python train.py --num_hidden_layers=19 --hidden_size=512 --num_attention_heads=8 --num_key_value_heads=8 --head_dim=64 --intermediate_size=1536 --vocab_size=37167 --hidden_act="squared_relu" --norm="rmsnorm" --norm_place="pre" --norm_eps=1e-05 --positions="rope" --rope_theta=10000.0 --rope_fraction=1.0 --qk_norm=true --attn_scale=0.173 --bias="none" --tie_word_embeddings=false --parallel_block=false --extras=["paired heads", "gated attention", "normalized values", "norms scaled by depth", "capped logits"] --init="normal" --init_std_qkv=0.0426 --init_std_o=0.0 --init_std_up=0.0426 --init_std_down=0.0 --optimizer="muon_variant" --learning_rate=0.0115 --beta1=0.9 --weight_decay=0.0079 --lr_head=0.00516 --warmup_steps=137 --schedule="wsd" --decay_fraction=0.914 --decay_shape="linear" --final_lr_fraction=0.0 --batch_tokens=[32768, 65536] --max_seq_len=1024 --doc_mask=true --train_tokens=800300000 --max_steps=16743 --dataset="wikipedia_en"
Each number is 500 + 50 x the weight over the matrix's rms, rounded and kept within 0 to 999. Layers, rows and columns count from 0. Numbers have three digits each.

# layer 16 attention output (transposed), 512x512, rms 0.126, rows 476-501, columns 256-383
456468519503581581532427498441555531448597491511484511402480490466574373524491488470571536507589451504590431516438538585445527579438467575513474448515505428516544466513469438478513471516502557466581553467417524445540513556564569612371470454593469458502414497467564519513445583571487386505545579504569476525497509602603503481496467476577455468459473509484486519446584473527500471525503
548459511563397415583470414387494466404455601470520517570475525508468559428470529476501421544482496491447428393513534491419541467575478517503520591583416565575520544530496442475513539544499547446512523536463462532543563530563440530559511503519495465424484414532538534501477541503539485457520509432541454516512485473489440445443544484557405515446471524454452461440497491536582526523618
497536495570494411477457365525533372536443515468483622489529561532477517410430544481507487456532541442516455501528473391533452511547489441429544529570471553586456458402492468451471558584553372433390513519489519495587617610525587578442430486520474502512438554521527516426518423575582496533505574401536455470516468581481547557405577498568499445483532410524429548474456535513447486435532
481464562543442466545484557523546594537518475544479503454403499394428450501434501560477517554493576483545564514519453479511462543496542504589527449450496473589488551446453520519525534489440516485461573512460542455557418531513462468568589469504515470519480497423450567402505459536526487553415414565511518489592485561591559518504491507473568476534456557495474464526510517513531495424508
506486501495470505564527411450480578489553451573506468490554480520494556562532601483534507519426502515461511516557498488567507469526509422519555473564517520511460459565542465566465513546528537514487521517515436558470441435474516461587526547505559555568426430482370450526525592470510513520428524512554515423440474555558451544506423509525452491533592554520461487509568457453473521412514
525471559536491527535456480534597495467515516495455477516488484483526530492577436563508536508447524575402377448434466484443583599500419487515454472573459441512548493506510433444550431474516509484432630461551446434502491499515523414579547552432521451563427490487426549445547497468424552515511493446476527505520486485482398597478560468444422523503465449429450474425517621408486551579504
603594567476512523429538469469538454488538476496553508440438454572538465406464622544564445490542427536571545554552547469372410396464477538495458504474465424443463484564503446549443605466586536457440483461558473490487508555468523473339436609492499571601495542598456490540560484412509519484479404483581433506519432512446524485484501545443547404437475551478464507520548501500562513469542
561458504529547410471385542583474432535448440405491590474538459475523547539436529433485492518450485573415525468495531554453449533457419546503528471546469524518538476435465466545535531481493503563559488469477464490536492552671589488507473430468449481440501429520480447398523552477513593505490484495423481546538540383443439581426515557516471512472499531545595424466443535572492506529440
556511468478463519453480536495493532605561490500492605517479468483436599522518510437513514517559686553510503520533476547525560437487425466413496495503463450549509520509533450524512461545429498452491525512542518500462488509510476532531606481461580480460450487483545491527399561508557545480491463447555467506485394441515497485472442509511494467577459541631442519503526469612500513494533
431447467606409566497459435536476531477379528553483570509576431569502545556461528487555549461413496395634545555438497461594522522509436463507543425484477567525531418545451497490546502522511566475486509447553479501410551470559411457418486612500497425513548570462516524575545487477457537585520500500542501521491447592469562535570471463577497515459409485448587483500365515511439491476465
598545461520464543417513553493469518508435486523508451510515617493422576602501652599508607558514467460528587468555463570413374573467530452480479568525480459511457553496441572519503518391479545546541403536553485440495441522464463369523465469434522412498578556524523433507547475524501488496437422400507459458598513549491557502553559480492483500490584504452450571442446444484456486435563
521496485395473494564518511572505494500497543561428496573631458333493506469609572478408567516563581453404502442546568555586524398516532538491436495523492455547546585476521537501543508548538607544500568570470514438590477567503451433581516520436494497508447440436571536481446613462409426466435514460492598465531489487516480506496406546494502466513463509493459416509498462455452577499476
520429562416488498424517633449494511517464537468508472525512539524401477519540490427382531543474531613468553456502548576461511536520482457443519460466446511458453449444431521508540572485554530504615541458592499489485482448493578476524488430533512512505553589469516473538485454495505513469614495558544473476476549558575542490419497487573464493437495524542544517458472493404499521502589
455510435450554493534454522543558489443519565436455529411460555474422487527478452501463488478477473489421507523631444481467481569530509493504468573473549482461400479477426571497454455556631568602504546464472507502587522503564418476378523423515472433412538431469465543491477517518464491488449443453524424478502446500490533515520555499436488354451472413513499543544506582584539584476482
501466507443425474377464508527508529505590569464514493436514501465527495433465500586566528480528458425444523503564397463465454506428523514479503479469406476617486359422579525527540437481591460423526514506585477457522532530487500537457499550455443502500605529452484527556446446454521437528479456569534486443462436414518567545502565473467539551490498420483496574405442465539543440511420
544475522504586453457438491477501434488482430550452484521464507417514541517399432480414534435481568515503396594429477415525533507457491553535582496471580400483437506460555572573537571422442544429569479480551447570451482408470493585579464522458486393511471484595506544583543490512472439522439486496418462524410468526542464539569392420476496477460465416534521523496599471588514462485478
392493553558525504543469562519392505498377571537452440476491457453455473504553538519495542483433462541569519538473489567467469527509616553550408547506443494449439463430523564501563454581526465508536544497511350524573554460573607594459448388521503530493510484532539524564541526527477607567511550472441420489601521526527537454535511480414463509436428459598626484507441497526459510453617
531389435423468488563525444517471437410541535494462532546473434433464553502524582466559510499431445486501514519432484427553494515497434621521537522550603369504574514489506489559452516567548529490463536528376470554497482581472405548575518460512569515389577461489468534557475489439383503414473529428543456514525536486446528542475468390461449425557428404535526506488552446555417527530571
475501477596528526410520498518489500452470467540533553445490396512478555560559642564440517549542451462533497579522489458558515490464592477408529435562496574501435524345481427545437536433436457429450470489458464547489459580599499553535529593487561513507521464444531457459498486555562540493566493539493539526500464598484527486438478556529519519567441374570474518499511550547442484415465
449476488520595539495579511578444517552454544496437517489519493507466478502486519436480495561568546476400522551576520502516484546434528471551517419481365549412481387505496392464464576444425470473508539488538531488528549451495591458530485584630517462501564415486551449580540409536517446522542573481480498552458564590598525517513534508533567394464530476505500454521542546550517530449526
561409506433428468551466491577481548459504584516418455546571539448480518429558518479512421589531498454503486556464566430522591425516507460561538543537473566462488576499449542524540526465490510560511499495560471584527513554512466532476550525487544497537549601428508459545537520532523564506481577523559467490444577492508576492371413573545455376557504517498479484499604552593586488497438
477485636356545484525467532425390510563493573552518511449497474523420423498417427449463503380428531602402399524485433519519396613490485513441500520449495450498505564464523476481521545530494514473402446491557432512509435440504432478557500601465421520455447455488584512456536544421473432470554581459498455451566450564645551479502475458448542514572541462467487617570425551483563445529497
511481604420507555439530517520407580507535615429484572553532525509565470541503531553565565500441508617431419470474484453470493487531482470642472539540614470582476536426557462432471493462502526468536573575550473497512520489535386469516398427479542502484427436584451457428465522512517435559484617432559450445581507402469426444498435515446537437530563562459486468445517472400576465462526
413515591450516525453469486495613492450495481469485480465439435475550493451452536514551509460490453411457521542416491507492559503446519418464506366426525498453437618514543528433492560593585469469473442505447507493483552366520528586535534466522447534459462400558437445488506494549480451529508426461567450504577506508518450457319468482495520518537572517420457553538429418576453535578572
560518566499485432491516483469468534490601502443541558560534467627485481454468483495525488592566564467545473565471517489508486543469461534431464605468684563445539445536435489508527502482553503423461598532511474435478424508540509484406469544481587544363617479472658470535495535523539650451513535501438484493520542501545407468514504479558580511627497449570469541474455548459549438503525
414514502453589519524498575486463441418499416434469485562506494509536556468537453500619468494530506485486552554468512545539505535515561569523490552544484463421511528448465528605569495493492488402525551545419562562636503520516495545592492624516425501492500580449467507457505559518567464535573417554542450452558508544511587546578488592481442421533540550529543531481420508481412536451497
# layer 16 attention value, 512x512, rms 0.142, rows 477-501, columns 256-383
455476504453596560479453533589536512518475450522453437462490519450572439475476517469531537499479484441544563537571495478561501499487529435447486380533612506419463440554460491499529473504393491487494528468426508506552460439511523394476416465573473499533451550489565429451461517448467542560542534526448491504488586574410617578541424496491570485540507517579472535456459567433409536486477
416500478481564496542549525539508611472511459508508468455506538397517482529514501440445558522408434520520537537498517554530629486435496528544533520484429437408550461564443482504546583408449594488540524495511525558396473399492437466540565480463517494531481458475456524486464498388436521524410326533537552522503530477447545482536549545477503478469413550518471521571600466460634490485472
445560464564490493552544535485446490497484444458457538447532510515519502469565503417477404470501470506429460488536514570546507552425434470507450512433450459553484559472518500513440469488566502553479513492469508457420549451373514508392471555534441478465498489493529473633517510536566489487449490429521480477426488456423496575357475479581419583509493450538403469432510518445494476548397
488429570485572484485450530488554467423527531527437443521485499540595449522453459493482517512512518512460510514465535523531458474511418562496429514415477480539506505449454535409549515471506533443526500438454521520511523560473460494484472479463463475467581461543601553412368480557491557542528510558534491488537502464499617463457652507515523412514519550542526566521506539525484420536549
425492470490530471491475508470502480617436482449453478491510483471489486505486402403481455543483546427581556485534524542557435412561597445548459499435439439511518385442494518525522559489476487509535531492571517581520576534493505541396497564470527553509495513512524459573485477527536511495545502529534443472533513494411503427552490571510517482506500512506397496495517389598536464543522
360469427577480522498506487462544569547540542496477486554533546483430490514481480491436402547484516481432509426480468501454499574451448474435484468512526548584511542506538444555606410593529494464459501579477501536501503496584467518557523441541492331394497503490603508510507495541566424511545538526527674499500509496508490500476480442482419601591527563471513557454545441515507433431424
409591513460526540569492483528432589453509488532454484531475572581467498556535581468471472438473447425511542589414547466610527473519529437489476552489544491509488474585522423484514477484511457457497438522457498459458502529513491592504556523445612474533560481505507492528464468496549468475535440468586533445533459578623546429582562500486512586468478396542472499590544478427614585552553
518535535573507497557505518540471446468501417399467445545478574484485460472434452503479482450608433495457541509554589484524359445547520500504562445493569553561478482433479523497431552488520502526499442476446516503535526442457526447430437573442501482404542489495529494461532498497518480542466482496539518518535480543537484455500498583485454482504449451356489519496553539424545435429475
523452522425529491512479463463439440525562482395537467550417538487418435362505490512519477523573580541484508420554524527502461453460468511472482485517514501482512485521561500472352472455462483519393529510440406550512535587457463509544435407476544606515547486531496521409468516475469554441456445503424444469482501436463523520576458447460471443519541548502479582457504515478520526515527
428492552525488421501479362526559534514525535459510561505592444531496469499561486463525411501487547590505503569479493435475526495480419452541434426511558567526577494583541455536522454569449556579409573418448481480565463447472557556498593457576455548516435532421494504439423479464528517547540541548543480522491445516553462543522493563554515544474549512494457466536492485559546471474501
458504535500498495569530470465536520456481405414513559450440545634553478515471476554517519472467350587557467463523486454558405567411489522414574538488535545447443552522443470479433485516431483418496545437525418493546513576522565457433507490519590550479581456490422433406544443523600459484433518577508523398389534559534538508503587508502457496563492417462514520437433537537492442506532
518474530474434590476529430532536481487449487490480595435526603557601529419509415525551455532450480475494484522489455418660441460532592603508560508548443506568467516591530552541465530558504454484433522479342427457475512513510472535512496538515478511530513400438512456536528558592506511513515512496499451447493509530448499612525575510565516450528521482384515446460500512513552416540440
495421568508385467548477486578502555547511430498513514489528516484551500499436428453466524523466537478455560417346477521571517453498555495539477446546365493474568536599484504587571474345432467514468537623492464389404451477461538490527512478529406540503519548474431538509514451452550479485496517467488590530465517458464544551496505553562631519525552515494466570438528410490412427504559
573550527613600521590489534565519467504427505537392487480516541507489560528576478405410531453518623446516579501430609478490558460573475460509583463539437438393520631528424520447416494569417510523517494485413459556537477452515493465481493443523566560487446429502480499383449544491492585534552528456499533611508588522479422499500435485558445515436503605470522453578532525482523461491532
485456514507453492491591512525463416501515529472494471510481554509484542499482619532625492492517511544550475475549447557476458494554466486463435358513413511510503506462447463462412450531541501601433424577431577485526457536506459477452513513509449495561443326421506493487368564462445593557579553482535492560391537523453530473497602531585488507566512521439472495498474560421487442573423
543534400511533526403561484489499530425492477440526543499537480501473493524490448526534468474527517508458555526580543468516473436521415456508441480583467474503528507527521484502419556418537524451440493495478593449412522576409470525541426530517451427452562472525510468447399471430526453508529492468558591518436549467413524448415541500573499498501506483499448588518455505473533559525517
451481518573540404474481489551501502511434493518509467499512536525532361522394516625417444599574467517428510442516513493487513487445545462587485526426486560576461485495390402454435453481447516514433409437553533480465526498548413477463408615511440521536464490626536484506540493529552505592484482566523527450488579517461490457496523444525584530507430515487489499491516565418639478404470
451534507449487452565542574626536539572529465523437421490405619488565497497522515421514514469437493554497529498478554555492545540495451502535566480474527554564523540510460559503519545562619480552517549495553486469521536446492486488480431524521542398557515477539488520562528509431498477512403462486561556498556556466517492477526477474459436459494456576439595538536538421452601536599553
490554524536440458482457503460606546540604403537510434489494552428546457532538467529519434515532457533510471489377501447571493499523446505452444524529539483434536508519491564475578498526580555524548566551521470552493503520494470526449481491422447467461435561565467537476481527509482529459458535505559415464530554471485378455505480566503495570592582541576510493534495459486527554505477
468528466508517507445525492463512467559502409459460595354405431483478550623538506451483498558441489465477537481458533425503483623486472565430538504458475465516547485423457472516505465476537505519532467507467514420459474468490490525521470583602454580508491394555453451422495492553453462479534499464535399526488459527480458449626507448484491558481492439538547580431405510499509464473507
529542469594522570404618417562477463500534472466480477561514534521646440493513567460499541632534443393488465544568493458577514517544495579555510508512532475490438450542536459522451477452475489487477434470581541561541508511468564586450435434478374473539532472485531495520486492544523539540476524508472557620459574422427455450445488549596483579539561505457484370513529541528411552463533
477486485498538422525479467516622519496420473514537405466497416585479450559438519503566432480515494501451515535549485537523465551458495551466448420441497594494479520603462425474577513527541392506634543465450502522507534534370518495510560539487418498453499504460528535555602522492490534523525396493446481537474452605428536458498576416544431603512542447471493479553535553569498553496494
558475451557459499463527485496449512589493452421568471512521489420482489489437465534511517509516521551460487499519489602501451556501480549482549493460504472434558476503454533595598511436476465507507518629473488487479477547451439513464502597487508461445514577546615499542451483416519493559440502495480522470519478544489468530624527539459410462505395466487564514502519499413452613400442
496477481509499454468538452464542510492502465486504498480449449411524581504451513571472506440472440489492477466515509481496547506535457529680497457437499490516508571461463435533410484516520503601550486531552529493495521504471435460562523514482528546526470469571430547560504514540532417570460476476528435484517492487483508515473508486393525571559547516461492437489546479533456551494437
444488414528423496479521455450512488531418552626564481438596476555493457539533452563542516529432477533505408465483383485482518534501452449515546452477493452537538561514472472464496483555445545598483451484510462438485526519584458475389514459453563514545404477599471546513496439440463547565471559493387485499473434516443372542573499356460486615467506491467470439624503423507514484610390